{"norm_eps": 1e-06, "warmup_steps": 209, "decay_fraction": 0.757}
Each number is 128 + 32 x the weight over its row's rms, rounded and kept within 0 to 255. Layers, rows and columns count from 0. Numbers have three digits each. The size before them is the row's rms in percent of the matrix's.

# q: layer 7 attention query, 320x320, rms 0.0347, rows 0-33,64-97,128-160,192-224,256-288, columns 64-127
# k: layer 7 attention key, 64x320, rms 0.0326, rows 0-32, columns 64-127
q0 086:132113097139140152110148162129106175105152098105131128118141200076136105143116146133143078155131147135105102094141117119116081157118090129104158056084078169093164083132106177174118166157097110
q64 126:096151126166127144184172137162055158115142085105111147128189120111159136107098153132082087104145096080111151180215091163063143166088109116084166113142161164079120106162149100074156169131142087
q128 129:165135102156058143166146137195082170090144100121127165171148120081143097144102100096150068102177105107101164129167079147041149196133100144130130103150155170107125070168120104099110216136141103
q192 142:161110107157115137172185116151114192098165132126148133162148114091183106093096112103121069106106134081123176139172097141072108166108083117099158112103112142089152113131148111120137195120141091
q256 090:127136138224149135113133196146120113104144166143164136176122169168103121107118127151132073121120112142113130133162094084121166161049174072070148095145117169153093123069118170134126124111147126
k0 089:097107076086109148095071130124169085106110136098118138130108164120106131184185098117144191138156139166150173074108170164113129123169115124126089104134080113084181151136150141113156128138156148
q1 094:093163086183106151114177164120112125118132117089169159100142163062129094101142106153120051125144127104134149107152100133119093125096070123142157093099084185115161067137114128111133119135102097
q65 100:084150131161128140206133133167110140079110083106096179115180111123147136128130154160101089096132026084095144160152101178084147130107146120092152120138091155096150066174119098103166143126109092
q129 105:139120052120061121132189143169098154104128099131093149181146131109129117159160151137158110048179085080101126094170094145057131152157092156106145105200127188101116082144142102140118163072119125
q193 095:136132109164134143164148108186139165107143121143119142152133107068160111106182083097099133080100123050097159140171084099044096120137127137083166144127084142110121071167160107103176140102136089
q257 115:123158162202150108143160168163113114126076152156110175079121135152110108107154125106123127144122095148112136075148144066158154149099125122089121135113123138198096150091115192104092124122129194
k1 091:125108076114156100077101152077165167069146100156104150108150096108095111093166120119179171108157089112132165121129132182148111096133105123128137111134096118078185105084121138129169222139106106
q2 098:109129122141132161133147145110080093157113042130136191121142232121127071073162139129138113079169102109134138099205087110141079122080103139144175092084059118107147099145128138104137147142146098
q66 089:091149111162105146169114120161040143065166094109125175114129116087120115123151158135126045143117124096102163157160116125148126160128080074111158127154123150098147103149146127101168131076154131
q130 091:137116080130114145109157164156064145110122092169113158085098157125160099184128122115185096135211084088074101097168099132095126130176154133159150108127116157108178081109139091122118154103095114
q194 105:118104104162131142152183108151148169070135160105109116140133141052178113059103140118106098110098097047119154158185091150077132192140086130096170101148109151090129073138114078127125149089131087
q258 099:122076134201123116154198134136089105147092118163138197083140159129134097147143192126123109146152113135146133104119137082129131120057112122134183128080114108167105191140140162093147102095120181
k2 086:160110096115171125127104178131146159078157144063152160127113112101157110111151081089067128119150153163122146122088109176121089089162114105131116152122138130079128084115141092130134174157112075
q3 112:153132107131157137102134160149179089156148157102103107125153100120123197180100119140082119087059154158117135111077144151109151100156134081141091191151158134150148130119163088144126064133111130
q67 103:177128119062168088104133135127134123198087160078130125120141103180092139128174182177128192137152115133118125077126193170130108146151145142123086126104123128144142160156154101139112090141147157
q131 094:105120100108149108101207122160156153134089103094170151186186150164141164134104186156126188112069105086121121146111145160105166141122132151122103115143117158129128161125117095159158155087097110
q195 106:135126161108152075094118169121118131143142135155130177156085113196098138187154166187134191132166137221123096069133182126110139141161158121172075120107097146124161151133107151106125140120117162
q259 093:158107121120159155130100183104135092127100216149114084154124076139113153127072092153088112139056184130095113185173163175145140170180131172156110170145134133086093097085084142126146183187148108
k3 083:067159105146140103141124118115094087147089146109106133064143109136084086132151141101123180178177117056166105091099157049163112148114108154132160105084074163212162177129136148102077122113152197
q4 101:147065143119135150157123136115194097155099173086101076171093078131110153166086142150106104136092133138093138171071097138131204123138139179145099172107183126127176110087073125127168104122137129
q68 082:165155135111184058102170105160101113158117107126064108149140119166132167140162121134155177138198079156150150094123095171108170145121185159136134118153112189139126115102084095178137161145105134
q132 084:117174141100089174088153140125167148104184114141166118127185135085115112113070168106107141116080199128106104146141186166111097140114132114104108128073215157104199168127142086167125165096137099
q196 091:157122106082105072099157144152062107115122118162133191141132146190127151183119182122122161113190102134125097089182139064105133090103153115138089115120221130126094198165071122154118157179118176
q260 111:140171124129117128089132179122171112094121112107083076188119075111123129125102110125101142124117138147114174136146126196117160157220121128122124147182114186091099102093127123139132178131127096
k4 104:152129116148164102139184118099137138214116157136171138087108159111165138105145109090148089152127112149123149125088148105141139151123168170077088107097115140240136166149190125129065114072175164
q5 096:147138139129106155122089075136138119121114197122146087132191104149119096182041119104127148100114162097086068194118094125181128153092140158115162142139155116160179146138113111163087115130182145
q69 082:098131128139062130095116155125097176083126125131131123150131165077150134116095087067124116151189128173069140170135080145105121133115119119108124117149137130086156117079098142125105159147149142
q133 097:111174155175116128177105119147115169146148143156102138083155141114085149114087108085160101165168173117120182173124089105080131130110112125112148120125145130170147118131104126136134182113214142
q197 087:121124114087107131151104076159149124098090037112071135126179185105139134094072130072081118144156097119124144190134117135115145104107147148163112090119224185058188142096075076139126136162105117
q261 117:090105117103133128124124126179129078129116078109121066166143139152102129128094104099174117110154132091096157163118110191079136140170136151141151078190148126059121083139125085158120178121159058
k5 084:169177132123174109074120138034153125125104125108135097168083124136132165122113145173131129120077145132095090074128167154101110076103122149150131137075093148131164143128159111161134062141103109
q6 119:187135165108155139124132159127152066145087191144097084146075093118117175125107087158128084155074106184101104140078107128146183117123178129137106159124130095166149115108089206099138136159128121
q70 084:180153137073167101125153083140185097110081119135100065131120111121100163126154116123109159156144134138148085077139126146099114126109149176134094214139082121080111127135169099146136127158100119
q134 086:111134116113115116108130157153140131142114172112141127139162172112079147137135149096149065182109107141124134116145100138090165138111130050094100144149159139172209188158126111133127199118187173
q198 094:168166167076139132080123152108165132141166139180135130117120112200085152187112174086152141114112152177117095157145107066143121186147156149202108173158156081141054160109120099167105144163148121
q262 095:172119131096085153130149157139148103166124149100132128159116083119158105100114096153100104106125142178085187177131108183102167187193146144084089167125142158078139111113197148116110151173132126
k6 092:130120145096123098095175131142133116166072103194103105095149166143112174104101109181144157169179103136116103166186148162138165139136205149116061162169127128162109128141097109141136178144149092
q7 110:115099117100157141107127085106083143130172114162099162146181224145110084086178121139151138130182149117124136134096137147122095146117102120157139137140087083131129102176157126174123143138179124
q71 086:164137144205106146183146160097071138106150175209104137131112145089139108126081068140143048139118098103150117143118121025139126116132123146127106107122114168102231137127158147106117103129168081
q135 131:136142107126129129132113092099106116123154145178118097106138124169116117104197124118223133136149118108133139104102040078190089150158120091122139166147113111118113107133138108193088158110147148
q199 104:127108090148167171157184145110137162109134161156120118128151106086168087093140088065111128117124067072112146166117101152193121064088143129106143143137118118102108129155195136110145131163092081
q263 102:107102140103057142157099102161129099159099098176124154115176148097160059125184150167088171083199169081132177136195135129173096132105154144092139144180076117125094158171214109151097099102161128
k7 097:145168123127110123182119144137118094123148152099109138136156169094139090063088052152142109123139135115129138150159125132086140110139089141122171122179119191130178114109067133115135141073138079
q8 122:139139166113163110105147187113156088192094132151092119113046080181137132125136105145154109131083058142132136130116122135161155110137141144119099146116079054150061123117131185079118131159089106
q72 089:132123148089140118132108090150132089170107154064121102112135135153126127105096185180098140162157066125116080154113164141098162111075123187106100154136134151140124155161066069130188103124136105
q136 107:149164140129104133097139159113151106171130137101086147173079119170112134152120153127164129093114071126121118076171068133129144163138154192140098140129102074114114126130079145125165136193071092
q200 097:186082158148154105123169158131166097164157101109148132162065121139151151173107133174113124145046125117124123072146152119130126119127157166111100173144113134119142110167083121113130118050045106
q264 091:153185138126144077123138146094130122217093113096110181153128142177161127115188061150104124090106129180135130096144131113157175126126124104108096125118116101200084172124135152085052111181114172
k8 107:100117085125106148124131159128100135118067095220097121091128141141111090129096112156139111188144117122140160183082141141114158094113122064128151131146096111127108080124128146106108149123184120
q9 119:129112143122085125129156114156128148117113121140157164134082125172119122168081082167103136164100123135129117112160096101155125143144146175126132179140137108163057133090101166064096142159077142
q73 111:090128132111117078127124193120112105192092131053109128128119083163103115096174159181116146121156118154137153140163175164064154148139129106138091164164178132133123122142068115068198132138144123
q137 102:097151136145146147074137198118144128114116146135118146106090122214073149131135142125083160112096100163159145069142104128147108071128133171132110152216129142085107112093077187085149077172094119
q201 117:145135142153182164136078131075162047088109133115116112089059144205152116196113071130032155104074074161138140115102153132113147085172128161143143183099113121093136126121155144132133099146107121
q265 098:130111126093159078083137155101146119166077124098119144169108087175127147145143088118110176171079122150132139082185084150138143177182170160147089134154150147155125118065133089122099144111081084
k9 105:155125132064071135125161155099127164123110147182139158193096159188096114185139167180192146148124093167133080139151125074105168165113176113144111152126072145138090118120117107080180167143116154
q10 090:179106102109136137071129159103157126102128155152088126192111120124119132086098071138158079126135144157123131180109109149132113155141154151193161106104083180158176094104120166074108125154155128
q74 086:096148145192133145095164114162161160068071112164170119152108117098101102112087119106151094111139175129167096101127129106173120135149117130135150128094098128098138112092140163155084163174125131
q138 097:130155107072096126101070071154138150160175165156097130140150137090181117088177098114137099108179115145110128170088161154113121160229149100152144162165127169098190174154137135112183100153192132
q202 111:124136120125069120147098156160085126101126084146135142155181148112137077077099128098170125118188178129142142142194095125162139203100092109161155082144151151159154136088141102085063158098168177
q266 107:159086119132068146121093168144147137094155138092144094179089137107092119080072095179170088108152174180100141227131147162133104142143157135145114121139130172075140099111100156109164164151160091
k10 094:115155145074129131109084080137133119135141209070124132179123143172096156097051142097101165105143161133098093143110120144137082109132112204162098155102181093163144123100143093138090115160115112
q11 094:130186167099145150150080095064140151118124125157106134120129135121105126087115142060191113135145082137113146207157099137181076156115130176127123125151060083157144136115085184113111113147149109
q75 106:143167169103102123134207137154091132122154155148116117153147192103123174146075135132158039159144060108130101124158086116067127148067174148078105141109121111125132081153096121165131082220146080
q139 091:135190099065134076153149093086099152111160171123093139146168166152123134129172104120222056132150081080092134132136072106122080170130178122150110153193059114129115089166107142145120120180177125
q203 105:134148155090081111177124119142101176132120091147092151132171132127129075090149117130176057132155135089125114163228081086123108167114120142140146120197147121145063108137122079105159160145184139
q267 085:112134161150091117142165121134116154097160093174105121116162123102118124113118123171181094136105099097122191129154133111154162207133155132062129152180105149131102147119085150127143184132133132
k11 087:165174143118109086159155043109114146167099111127097151116124172098136193120142099097150199102169147120181191127184113122132143117118150167142115146107167164190131123150103121147132094154151119
q12 088:046140136108137148144116115121164114157131124129101156114140192150113111078121113087089142125151173124156136090156133148109113119109081117157153147114109158085144116153173155123123184077151101
q76 079:110114096115124195181145167144105106081143115137129094131148163139166173186165131149153104159105115134133088116094154081200134127018112179027133082152142130162107086160166117154135113105129106
q140 094:132045103126083134125143131130111155083132160131145058139146162152095118156169151162158108176132147085124160137123129143094101193194139170114112117120145154105126126130122115174127127066172134
q204 102:105123089120176163105121123059178158116135139165160103119168144099171109146128110082113094150122146108137128113085151127149093110179122079101171110129128123127160106189171109147117158110118105
q268 096:094097136116149160155118081129118131158102150105164137107154140169110112107156170139066146123143099147114114135119114077176152141077123106125079138111101094152086182172159132124100103131182140
k12 130:144170111171069110142130104145081113080136113128077170103150161148138088143130039127163134080163113102164192162185082116153116103173092150116178110156095194143199091138160121121108171097092107
q13 097:123167100168204130128150155126155081123163128041130143143167108091162219085113119114107144119040171163110097109108185173093155112088091089147171096104161176108138118139197133161117155112057157
q77 092:110092090162081217125080155111129153072086148137175111166191076102135125085176111105129101107117185129132114144077113152162133136157122136189156150135074083114138126101119101129132159095124195
q141 101:115123106119108179098139112147092089135131156119199094106129110091149169168085172125064121137069125158123100114098171132123100117112124103099107092111159177079102123116133107097100062130098137
q205 093:136134113119163222143147108161135139105135165103137151142086145067091171115126158126077112109068142191136133081065145131131120097161122107154134121076170157138158118107119153153133132184084131
q269 096:090046138110186130122137145110107109148114161091124101150134111126108093112132162143099162119174100101119182147105108109138142144114109079177093088128113136054107109192140077141193085111157111
k13 082:127082132126117129100139170143135104127154160141179164105144120130131117129101128119121090151059137170116114192140126142118113125079131134126149143084182109146094094161056152127058145158027126
q14 102:149086183135077059113112129139066110158127165160096094106130124166133089174114158152167136132232105116144150139135125081095169152112167105072115147238078088102109082104165063134140106101212100
q78 084:174166117120159106140173142124117148211168133122090116082132130119157106115101154144096127059112107137094171147145133111104116141103115127114142112164184151150080148199122131078197090143113109
q142 104:124133115147144089137140164080083172098118087131154112107131107150090129110151140132151155147198150099170154142190123080139124167061119116154171124192092138144138091113133121173108148106142079
q206 090:132123072133138063159183144152131134145162145147096108112137109120158103146143114138173157147157110111146094118156079143099182210077131191102130136230144168156112150153122083151114154138191151
q270 095:067124150103117050156134151110120118100086101191116127079158096146109111099129089123140103097163146107164153100148116094121113128138116161094164140168051057153148070149187087143052175137146103
k14 081:158120129172146116096123141139100141132152160088088171095192144150124099130185141145129130158144165175155101134152186069123112078125093138107092081155062168120156146151134110110181107082159135
q15 102:125144140140107144144109115124153147102170093123138139166159094102141144103085079149094132144072163114143081166135094162084083164103100223151124119079142154146166135140103143116050156117109132
q79 111:103121077146080146159149181130088104144093092113133063092203158068087167146092132095086142161088102131179118140139143137176129115103109168126149140108119119154108107126109134125169155083079120
q143 109:064155105101078119145183154159144165131052150087061155120100117171086125160081140103098077116156072122124089093154092127105202135109077177165143126141176095153135114090089127112126077137100115
q207 112:118139134182168163138123147124196051110162131104140072111148098135160201184055178103061111136079096066123079058107134129143133081126136163117114158089176136122112094188165144129114081130021115
q271 101:128125150093151054088084090119129126149077128101090133117064135121156100057210062096107189117119122149137154099167140124144117159072136099119106163122126160156126142110189117120036121128180140
k15 113:099144175124138147134131119125198147071144111080166108163135131104101117170099132223129129177083154128102098186083109129092115087121180188145109129082081192098176104141110086096132068161130091
q16 111:151187086180179138162193180152135098168163200080130079134076106122141179095076148088135083133037117144088103103118161098134116145085159098107169126133144153199127089113129167155146068141057096
q80 103:113111105135101104122116090151130172120124108163097127150082178115162111129160171101144098164166122103154103108144104134074134171122077086105080087073117190075166150081127106144133156115179125
q144 096:135159181179186115109154148149174129144159225131116124114077106141124135138141136094126106169068121141140099058125128129137146143108146131124119122062078112180175188121110122100127138162095137
q208 117:166081137125115150126183090177067144100186153077134161184158156092170185100074237115134080158086168156106104126122145074157103166051128082126144127141220176129097142095087154164169070113145122
q272 098:148127114188157149158136217166166112110150122058120156145126072104105133111086119150143119171123115129139107165100152126063147139190144096073098080118081135122176100157173071096157132107116135
k16 083:138116116111126127174093114108136100183133162154091060115128128126146152123073142137087166178110099061152125154103117139087117139081128158116106161138157139209073135115128072152113121152138106
q17 096:099101140162147135093126160181112174113103163146130119116111120138079063123092151139161120182158124165135121177231132120134101105055148114159130118158110119106171086096072225100147146155151106
q81 098:132117134093088190124167118122168120099104174123106129116123173138128143112064149181103100175116091147121101138096114169131181108119162172127111177133124099144122096105090192137168100146144121
q145 088:166147132094094099143126129097174101140198192138121111137097125170167097154080153139138086141103094155059111121102095123130105141092145092088098136085107138112164140154097190118169164141196081
q209 085:088122148136095077127084116098109161167106138198147121148106153106079133144091116138172102155162160142110143145154150105186107150075161093076139115141094086157063157128092149125192137152146161
q273 088:135145136113145144123120155119209195149198163053147173143123127185129119143087189155155122084146130154081101087098121095108121149178068153089061054112100160137130120111085169121160122125108150
k17 120:095194176216127103166144164168069171146092078115130150047124129137096081127075090101182125126196089099149111117142061109136178187138097117089114130137129130167173087140135077090142154108184142
q18 073:133161116097120098114137091135119083094189132071121119108091049110112197141137117087158106105127115090133091124154147084127091185090110171058140137086154153179141149161132103122111117166109151
q82 068:139188109096115071133173138136159150148164117140112074137074130156062088090118068130172143116127124181129125149094104149096134111058114179123128118099135157135064149113159135143140175120099121
q146 078:119170103143135056131154144153187106133114129100085118066107077099091129108175153086117145164181109072162180134140115096140176174103113135148114127154116126090179132121164140107132103123183145
q210 081:098138170170163119154114125116166153162135054068095135188072084167153095141159171116117108114148128131113126125141130104081175166138102133168123068100060171101122147076112064102095122136068167
q274 081:161164107123134106146195101127138161107125153059119095125096096153121128172117083143121080121082153102176110060094137131114137162172125170128168161110169160165184131137126085087117136134089194
k18 208:152105153079153140064120109106124103142125159145156076152134113140131201137115137149111119145071125134062097127125172174124118129119194117155096148115150108107116173089090103187153066187093091
q19 096:115103174151133155112125149115152105108091122161070122103133123147119121112189138087156204136145141148128184138108113123127177138151135128162116173138040120097166112130118048143127103108198134
q83 092:165163074115151130118211131133137085163137129083085135120150090098203155087144131070096129112131089157138163132168102095149150115149134120140118185126156187155060175233215084133079118111158124
q147 104:099113129138116108129156142079102093131125049132088116081106093082141101102220103110156153138150147130158142184141115094105128122184107165159125153125126123139162130164163108143103135126225146
q211 101:117186165135137087153194162188062168119105109108127161108137104171132112109152067102167138117139145111125128091146095084116173189137087097146149072187147117186151146169115098146073173112173148
q275 091:129110102183136155166128127136123080112152096120159146120159154145114101181112160167100081102113107106125144111098115163138106059112144158121157173175088110095083112138123126154116114153098114
k19 089:156125179113163069112157142132115069218145161122148137159100139121160145082152075110106159137101173174143128166148159177148163107155144124135110139137135134144204155127169153213133068123161151
q20 088:119104120127081169136113109159122179077130085112141134125159141095119074176097100148174145132183148148144202159165111119048164106133099133159113171122079081098168085093183101143163142131157135
q84 082:172076126116145106097198124133141075160174151086161179060085138131209157122150187190071118179126181168115138096086208140167132110161122113109147171158124070148116134160116127121175124122116195
q148 091:069079158188146203174112171138085169119116076124126075128048150110131120142086193111088120165109174156143118131110146118164159115091107114079112091081147067154064169114067168138143131121123130
q212 093:112044134158185143122162142082139092153132129181161113109096110147160128159170156134106139132159093092107160121110134140131113065131142096134123127099140057123143093162122159120118147147085111
q276 105:120100150144182116070164077091140138118068155140121132103121102162173182110081145102116204193091102125149105095222099154126134147107142098133109158125089155187092201096167105124118082114105157
k20 094:113192096144117134141159174146092144121121094142132114134087146104145113168114162155127116146139134096161137176111124114172145127071103077088148142144062140129186120160118135064172112161136135
q21 111:080138131146091132109143063107128233066101131157163160191131138157155080149116124140164111199161143129131107157198119123098091146135085142160114098086108111106183152130060121114126109106193148
q85 102:092097166101134134143127127127180121177176151140135108114071108142149146163084153148095122158080087162099106108087124127133143094122157137162099158110128133101115125116112163104137079159069113
q149 089:104094189102101118097102097079164174130163129144145122168092057117141152134153149100156071139119164121079061105118126125150150143071113108177120120064151107160103137156106168111114073188155167
q213 099:099133144183119129116118071128070160141099123185090129109139116189103122135170169133127106143213126117142196097138110128098175158096114097172102104079089045135108132116085142158127122153118127
q277 100:122061127139087117095151116140155125106159141088120136108067128102179155131080174154138150144098115097144132137116164100164149171106105146112151151138169111149123140097077181084124078089075115
k21 107:097157148140106081154153121122131183112160089116140114135095118155134104159172165168108129132154099091177159112190127077064162171101076117179148146113117186141195052126162092094155141147154165
q22 109:122116107143129158136116112154159103114122171117120097098115111152091160136077099081102145112095072144143145184189127148157096123111132133086181189179140103112068080059108172119122121146138115
q86 100:160127125167130155140147122156092171093121168168106139144119133154144071131134172170195107179156146151131138103154116108114138187099097099117113110154121105183153115105068143138177143113224149
q150 109:147103135124133150097148149120117146079151172161128089141122172148055127160133107144169137098091107105122128109186098153127107160105138127131069107129118175112145075130074162125163153125098103
q214 103:184103126119103151118101108100154173110210141128129149135174174061094146115110140147129118163063140141113101174154122124142084132164154149103133159205147123160116114126063137102168133125184110
q278 102:120177099093153157108187137144115168171093132102123146123127055182146131168138140161134163144127141143125103148149099127085122100180098123179060056047117127105172132136151082125141097118112130
k22 106:137101106192144124142064108147107111070072190151118113063139106155122102107118123123201100109109096173124170205112119164154111169133140123112117139200165113158119101066108125062118173107141146
q23 095:136040119133139140206147105112100132100115144165121081097129147117169087109127184088171159112200116130126147194158109157161131165134104074119160126154115097135130105054134159158184112143129131
q87 093:170114181181146135118237175175102102132165162116106148132098127128127144166100161105105098171100099165113116138143131131050173143059127111101104170168168142162112113090049140132182116125145103
q151 105:147087133104077131127143173144054124109203162173149135159151125125143117103130190113141077101073143117132098100115102151169105169089154102105175139161117140141073109157119095141146100129067116
q215 108:172092134163067162108163134097070170116177186137154107177122205133145127112142117069166089162113155130064123122101122117144101129061154091100172139157157081142092102111122156140217101157135107
q279 095:164126127118095079151166128104090081131063200159137135141096106138186120131074102186119229083133135162117090176158183164181106148151130140116128101133092108140109130103176118133122144130093125
k23 098:142089142134095161110125129090102084133098188105087097127123148189154155114174105125177128158139160155129102203112109113112100191079133150161105153138141095167099164145118121113176105113152142
q24 077:112112097150112138128121209136095172154128122165135116120104177097127046114164180152132104138127165209187173213117181118125163089154125118143141150113089101166162104071126209073103132152075131
q88 085:226127148104105106085080108153121107138127143119118148151141144136152169148104113121133158173114145173080050118111184151104128133067134094104083152101140109155170131129126147141226110093106111
q152 087:107048151134160184083104153146080099103160091120184144113142135142178154136092141152099099133110162150095079101095182176143094089146148112145153139126143111131087150120063105174120134157104119
q216 095:172078136087117140092142109069172131132169154179166097095133148127097160139097113152115122134067121113105127116072153193161105050128178134087115194110175097124113137118091150124151084163095116
q280 090:150109147150143105123102163117138132150148141113114165164137108116144162124138069093104143142101162186137139109155160191142112108108145046068103143082166146176138187077118180160100115152084174
k24 079:101117093161141151147156147163171178098184151088098091125109098105148138111080140110117091095155079119103157186119074139168166159121106062131170116127134144113102086117182133144087137132133107
q25 098:125149148155132112099147166157080173081184097098167171142110163115097144174101205150119156121119155128121111133151165169115124092065115079121133119108152144123147111103116131130173128134098102
q89 094:090166132116127090120077154110201112098126172117111143148018104120094112158143143047145154064107161173103084154168127091130071129181107131149149151135077099104103127126142075144143116156134102
q153 094:146085134146148136140139157202123169078125098115182162141102182129120116161084137186155130169093098104110097129111148184133162074084103188104150079116106222122132131125105136116153128121075163
q217 095:162149139104165092130120132118241122133116205111133138136050129140143111209178060112118131083147096129107139100121143132154155048162099158085143189109159142099138116094185110117147090130098115
q281 109:105105118076152168115109113119101132154073145134126153136089087103135137136129175094101185168119143094138087137144100133132059126134122106130119074070163078123132111059127156194142152183134083
k25 102:131120130146099167107172136144104132025111105120071164106118132129144142161133146143150131124123047120151144084141120087152112067102096158127154085170120140130162131169133127073149098093064142
q26 092:147091162185118093142103138168106143142140157118147121139154073160143128107098121096197076088197155143083151123112110137137157196064133182055111153176136139149112091128076097117095116161183160
q90 086:136102089133110089136177148136068148110167115145101186096136147123133098129192143106171065102243103106153187159135057108063146112148090125183099046150089135099122087162102128107166167161131152
q154 086:083129129127134061126136147133123155116175111090111142150097116134135096103138137084168110137123165121169158160195104141056133119069107131105155165168103154119131114092106104086152144152126100
q218 095:128136171164140098181134137164139139128172085109068139143103126135156113157195133130159085126164104142094130109146090067055173175139142099192142091161137114120123158128110114123190149106101130
q282 096:098119132098119064160154084175120170030101119138098123170184108121108164096165123116173109080149142083140112110199075151137151181208143119058185111160132169099200133141152114095084139108151116
k26 094:116162109142156117102066118112157166149141154074178093142134094165129136130165140128130149172119181120090104150083123159131077113116135129140124101124157075117130150130127135155155069145077123
q27 100:070077161112106166125095137127131104097081118069158154114111091134057078145086116109153121129150131098157113150253113141143109102062130155139153129161044153103123119102050140131163114156144096
q91 096:087064155105131124150151109097141095126095142080164095123124099145110140156143107178095146141077176131090087129101166093152148124097182128129166189110178089113092126146206116086122065192090126
q155 103:130156116118139062181148172102204107159184123141126151129053132164122116124068178159179083173075165115119103083081079117110132119049157164121089139122181113155128126123080201125156123192163134
q219 098:066124164132072098188146119107105153160079121172156107149086109160119138135159146211121110170152112125161120119131131099144156152084134123159082103115103058135101128094103158124165133168142132
q283 102:112110155120141105110089118110146179089152111067147163158086141145134101178130140168169137112162133063106132095167112130114172154137118146124123095164119077143113122136025136150181099109103153
k27 101:095128169134133153096152151181045135157142069113146135146121110173093153111116184147098163082087115127143069106141119107114141204086104090118112126112151156100060131140140160135176139130078115
q28 088:186140167141158117114089151134134108173146160140098190102142095166146120098177055084172106093146087181142203147149132102171134173133130170101113163178112095150098134106133109126143122164155127
q92 086:139082112189092117158152151152089163096088084127098138084126139138100074102155136062193074108205106101174169102165090119099154187136085119150097086162137107112111121126060132126087142143143166
q156 078:143164168108113083152152130158093104144160123124105127173149206153128142099166114118234106080102133131150182118144089114089101128090148125069114129195081090133045131136140102106124115121109134
q220 099:096136127071108114134127142169077172131087117120099163151128129132077054113178147120173129105238131139128150163187092102082173194132124124142126118199094122141125084124086057060164114109167161
q284 096:137151106125137162142092172165120147053179148081140090152134173121080101117139133175207098067142091114106139152151111143118108144182089127158146091205093136057110113144121104134231151129129069
k28 088:169127132114195136102068168142115099198060163140141138101136123160072161105128118095051167106143213143129154113107150137168133130158139155126128118154138030169102204070106204112064127153118194
q29 099:100076149103058134153136120113077146090180086160200117097151175081143134155189164144092137136161202078181093127111136123098136103140145144152144089123125148136144104097086063151131128167105168
q93 079:148153181090120117143110115128121138086172156185155122100136101145088178171145160129127116118098127138144122135135165148128113118126160119122114132108118107177150090222137141132174079145091105
q157 092:134069141109135108134110130082138134100141121121161107149122095123172119110096160136155097128125158145075108128078109156158127108157110145092134112106222154136066140098082100138082139133190139
q221 102:099051158120152132093080118064120088111116137186196129080157125164145148134150149106074081121152079095159146100095164162131112092165131104183136113108155051110090116147113122116109123142067137
q285 102:163139136145118154119117077120171171072183190140121120132165121119138158173127179124071171153132106086134099074165094105124144212085145134051125163121151129133124173129141139146159070091089169
k29 096:087146100138152127186183128130109199135176060173131065122160116065190106165142122138130095152165146067173178104103128055133157163163089137161167149192094123164076113097176150095139127134125110
q30 116:164205158150203123138142156175133071119204127112137157128171190079122156102133126091123098063039129097118107069112130130166127122086134148101149128068135197102144147161136194130141101188073130
q94 098:121091139151108187110169083105133158147120167139152137201126102209135137132151172129142133141071195111093080116123125078122114197076102105128094074165131087132149187126130057136102134083136135
q158 108:141229150127168095122120100219123133108126128100158129148178156150149177140025099080095104138089007097134066071118082128106125170074128122057113107147145157160096129142145138089143094096144135
q222 097:188179129121180155089147125099150108143150163075163119143107095140216159119156096037093143141104149129102168140097099111142114211149136084154084156093133101127150170119136161157151108144179096
q286 102:096095092141152129128079152094158106162148137109153122122136097168084107173162196140133100052122119123160112142152093114091087111175148131211126089082098067115123094154108091150151057186104112
k30 111:095166165136093138131169180173103123124165092098132129101129092093162142135105084142082084142063122154110118122112153139094140093097136180084129125099090121132085131122101115078088132166041096
q31 098:119078119100080179122129139169148107090121153146137141130090154139092102147104167130120187171107095144146144206206148171136078110100118197093158131124156138130131129054064163108145138164099120
q95 083:145141188092115136110105164184191088078147163110137139177118106129138133099164156195140067192082168176073069099130209175198143153074131135117100200162138161126097153112164123114181126149208120
q159 106:165119162130072119156143142155155106121162163153095106190158136127145130125110159167178153144027102111088100124119114147154154133100169190082071129146167179129038137131083163132159137139152171
q223 091:162072066113070173101072162103205139117144181158137123155180108129132146068142105125121150151147133123147115192125177163224111137103163170082127122133130058101126102037111126106152125126170113
q287 097:186094103164143162138139116139124139141135147129172132128137129203068140180115196172163178136071126103135121123108115125093128081141126092137121083119112133059150079095098126168166138170066124
k31 093:119107123127085135107183134166096147118113109128114145129115168080102159134091145106177124143147124144114112106129161115153143128128115142081124087138095173183119125091151112035130156165121184
q32 079:115148102146143106146181163148136120061140152124096121114171050052111104137076175158135102101136115092134163135153121142147168157108111210094153124080112190116102131147158140081172176166071085
q96 155:106151133149113123172189162173081184114137127105129162136165169079146099112105188170111078123065091147103157146153132142106173167072112133111169129159112166116132101180106104081170138095142108
q160 143:136171102108087172153189146156073125095158137118135127172149130133126102114082160133145078084093068098072153125134061117083152173174108091086150125149084172104107051183125104123107154121125104
q224 133:128137106166085148183199186170079166098173123158140164185097154096152062112111178101164088137079124118105152139166097109115107137132092143101161107125091169097132088144145123111114162134129065
q288 130:146133121195126102112175168123085148126084162154092141095086130127123133099127146197151114150130095157135144105140145093160212151146128143094124115150128115200116129109117159087083177132140179
k32 148:069167113164073119185170171145089157095132103136081152146117152096107080121105138083157089103177092080143135174136073109056168137126091112107168099158107157119151081144128103106104160125159109
q33 077:079135109153137124142155156170127172109098129062098106138121063086063147136099111163085101124095178115123119141116205177096169117079129162169128127123106201129147112081153164123098116109049049
q97 109:111146126136174153194177149177106161142129117093118160117197164122144153087140213159093102112103079142142133116149145162099152139061116143102167134154113155147130117206117078073132131098171129